Weights of a small GPT-style language model, trained from scratch on English Wikipedia.
Architecture: RMSNorm before each block, rotary positions, tied embeddings, normalized queries and keys, attention and MLP in parallel.
Each number is 500 + 40 x the weight over its row's rms, rounded and kept within 0 to 999. Layers, rows and columns count from 0. Numbers have three digits each. The size before them is the row's rms in percent of the matrix's.

# layer 9 MLP down (transposed), 384x96, rms 0.152, rows 358-383, columns 0-47
096:498438551499504401508516458473490449496555545493494466441478456495539546535485573523520479477445594444464520467494525494460522501468513497558445
101:543487553564560506514517524522466488498398437391462498496520503522504462524511536470474464521479428513523561513476526521519550478506477488516507
131:530506522534571579495522569477520458435418476482475504456527470422503524474500463474545539562545412481547598566460519473544465488492455475517514
105:482478488429544514499512475493582545578511433476508482541513453477491508411457508508463552529547450545509478499543509528564434511529482445547555
107:467417451475473521515545462485435516524452517582458539514480492544525488422512487454510499511533430514530531561525500444489582459456526466510511
106:479499474518578485546540492518520510494505501444471419563467458446527469471517482490548530539494454506553519549435432420478521427544487550489514
107:472484463531522479450487493517523445432483492516450477460428542494568464465432556483495496381415525507454545509528509498492515574464456534513473
112:560497455534529511548536510569486492519498472522490468466565444511520475526539463503547538493490500445523470450518487488523517446534470574497535
095:545518558484457551447479503502466521561446524485552524523494551432412473456475555509556439578490505526416505512532500492463506486449440459546433
093:547456484491493495419522518522508488492514507584532509489477593539486464529537438502512525483488465457411486494496523453467485582470506444500476
097:464511497389515512480538460509462476544497472452505502485522493500560523495486494529486555454419475463509438466489536452568547473491533501554502
096:531487550501520511402493485537454513420436534476467503478531492494484524440517563457529532498471437510449528492484544419449558548494526457510478
109:445517461458584515510515521525506481546512530498474474430423490587496530507446476564516526546502498497485541507498466514464506557489532408523467
109:505463466514533459481540481535474502504500551514464492487518492506468458488571504454503507446574560484480453435477400482519455592541453566505500
120:504533469424489460469410538477483539428564459509533421536483566454484426507539437529518512507447510490477476580465491543439543544537484465455510
091:585556432475558484499449506493480486456478584463520533455452510527503459536466548486478486545500488522522527552462590553509485436499478487449479
091:524458555490547476473386457459492451572474561488520540502458486452502493605475431554468511508541480539351517520519521463517525447475444529535506
098:482452508541510405521510456493511483544498523506488558461576515559504461489532426499517505478498542559451551467452437540448448492544434461488528
110:431459488546479484573552512553451464434490463480441431523494502484536471459632471476519471428557428486502535476445457517406517489524491507482506
098:472415484470519550449544488469469465480463358503500544521498539549544513568517470471433510473461529478502529446560545503480488497471488482501478
096:434493483501461502463515511453508471445545532522478493540571487467552513518441496497548469471498478568477423510528525503486458499415497485503472
096:544544502450401523476462508501481559487505518497428507476461437549517489473495568470502476487458543443517501504559430497554480519480480455497471
098:530517584522533537514535557438465471540508566537530462462473498459458578521526553505553535435496505553424467482525484491452527487498501484593467
108:526482494485545485484527450478475589435529510537589502441506568449526464494491557510456552471449576505503557495481460557453554588516490467512459
097:481485418527520492485543540494573420573511480520457504471485556515543474532512503519508513533464532572406448541399486527446566475538467447490495
107:443483453572525524538530576459463476468501471542540444555527518518480523485516528513454511475440494506431408487525508457416474561535530531488500
# layer 9 MLP up, 384x96, rms 0.142, rows 359-383, columns 0-47
099:478521502496463546518449486534470489477573478469508519517532488455523507461510524520490507474542492464446472505551574470537458420517498483470544
097:558493464448415547527457423538474505466478463486461486495452521573504434511464474496435510482525536493519429428529496532426514546467511504494521
091:495547451537466497485463525434462544468484507545486519496569550539489439545499458526536456440466543476475525453454496461448486537443447491522411
098:485489527507513518495471507492505467485537498515459488479556573570476434598478460496521524531416516550476411426509501503529494493463498479504507
100:443487489392459542511504474559532500561521483508433515504445499560505515491527540475519469518409534491527498509457479529448516474561561518499477
109:457558505590480529592464484448500470556533498528551522534581463462470467522533491533457463572518435482497457479469527548514450436480452467497532
105:567555487438521466440476547479494462474542444484422496496497543476528531526491468528530574472584478526505514466488583559538555511425539486483471
096:472427401479568506494527475473505458470560519504514435464445496573507541506509483503418503425458494486559513538514440483519496522471495491468474
101:489502485521499469572462521539501454530510514468517515504466464498502513427426462507502473547565519518592517449509453558543496481466496548494545
092:498560498564479549498490482522493497509483534522538504515528590435462472556481510447482457546509436531495448467431524494459521619475478554493544
103:458615537447554471474496450502472546510554488479478449497509533488505464528456465541464451487488504494469565540490556496554516468492480561479566
107:508540482406442519493519449531527522497452531550459475522474483544560468443492480516478450454472454466530430569512448517503419529490511539419523
100:571503499544519506395493471512530463526475478480487514518458416533524451497521478461484564469510503547585437526468429485574511495508508457568493
106:523520520489521576530506469537476511569419492480600510481509433539432533508474517526532472514569440495448471393573513505531492459504488531447445
092:518488516520464498523545524540491488549550462538488531540599538456426579530542475542482471472583502561551469418502464511492552610476560462558451
103:445520484497494484539574545562485539479521463531540474515533478563575473408503537481528488450471518459603444483464485514499463542550554443502500
098:505548452459503526500470512496504469457504526565483501520464475482473578516508506519519472510468502503523438532523546504533463532455535576474485
100:505528517478471502524437526513475477571534529571558492581549456459498489563563480493522428473431473477510455499561417469470519471455505504500460
103:489572566518449504539533493431506520477516553515474470505508498475441466492536563475488490528449525516524430475513446520527480511443494426440551
102:482548517465603426490420522471570483518491438460474470494477458551415532518499572544489547543529486523474554488498559566500506504481502515458550
099:477526497510605562436497488510551418499545520502490493491516490518479535438490420445475577499481500502485483535425512501461463519472545516496543
093:443514571506565523501464499529485547484537514508508508453580439573565453549478441494505618475511524502524447499498525445544396483546448488545493
099:487505567509505512504543482406492536441591503481473475508514508520542461521490550487488577469521492534535502464560467534481512521422546505560477
103:522489560549429514515463511445522473522540465530496550502478459410484510511464542483513431486473470546579579502446485477468495515517436561437470
104:534472490452419512468459437513538501468503540501527493430454456549553433518492469481495447521544487499530524542491493515493586417525497463502532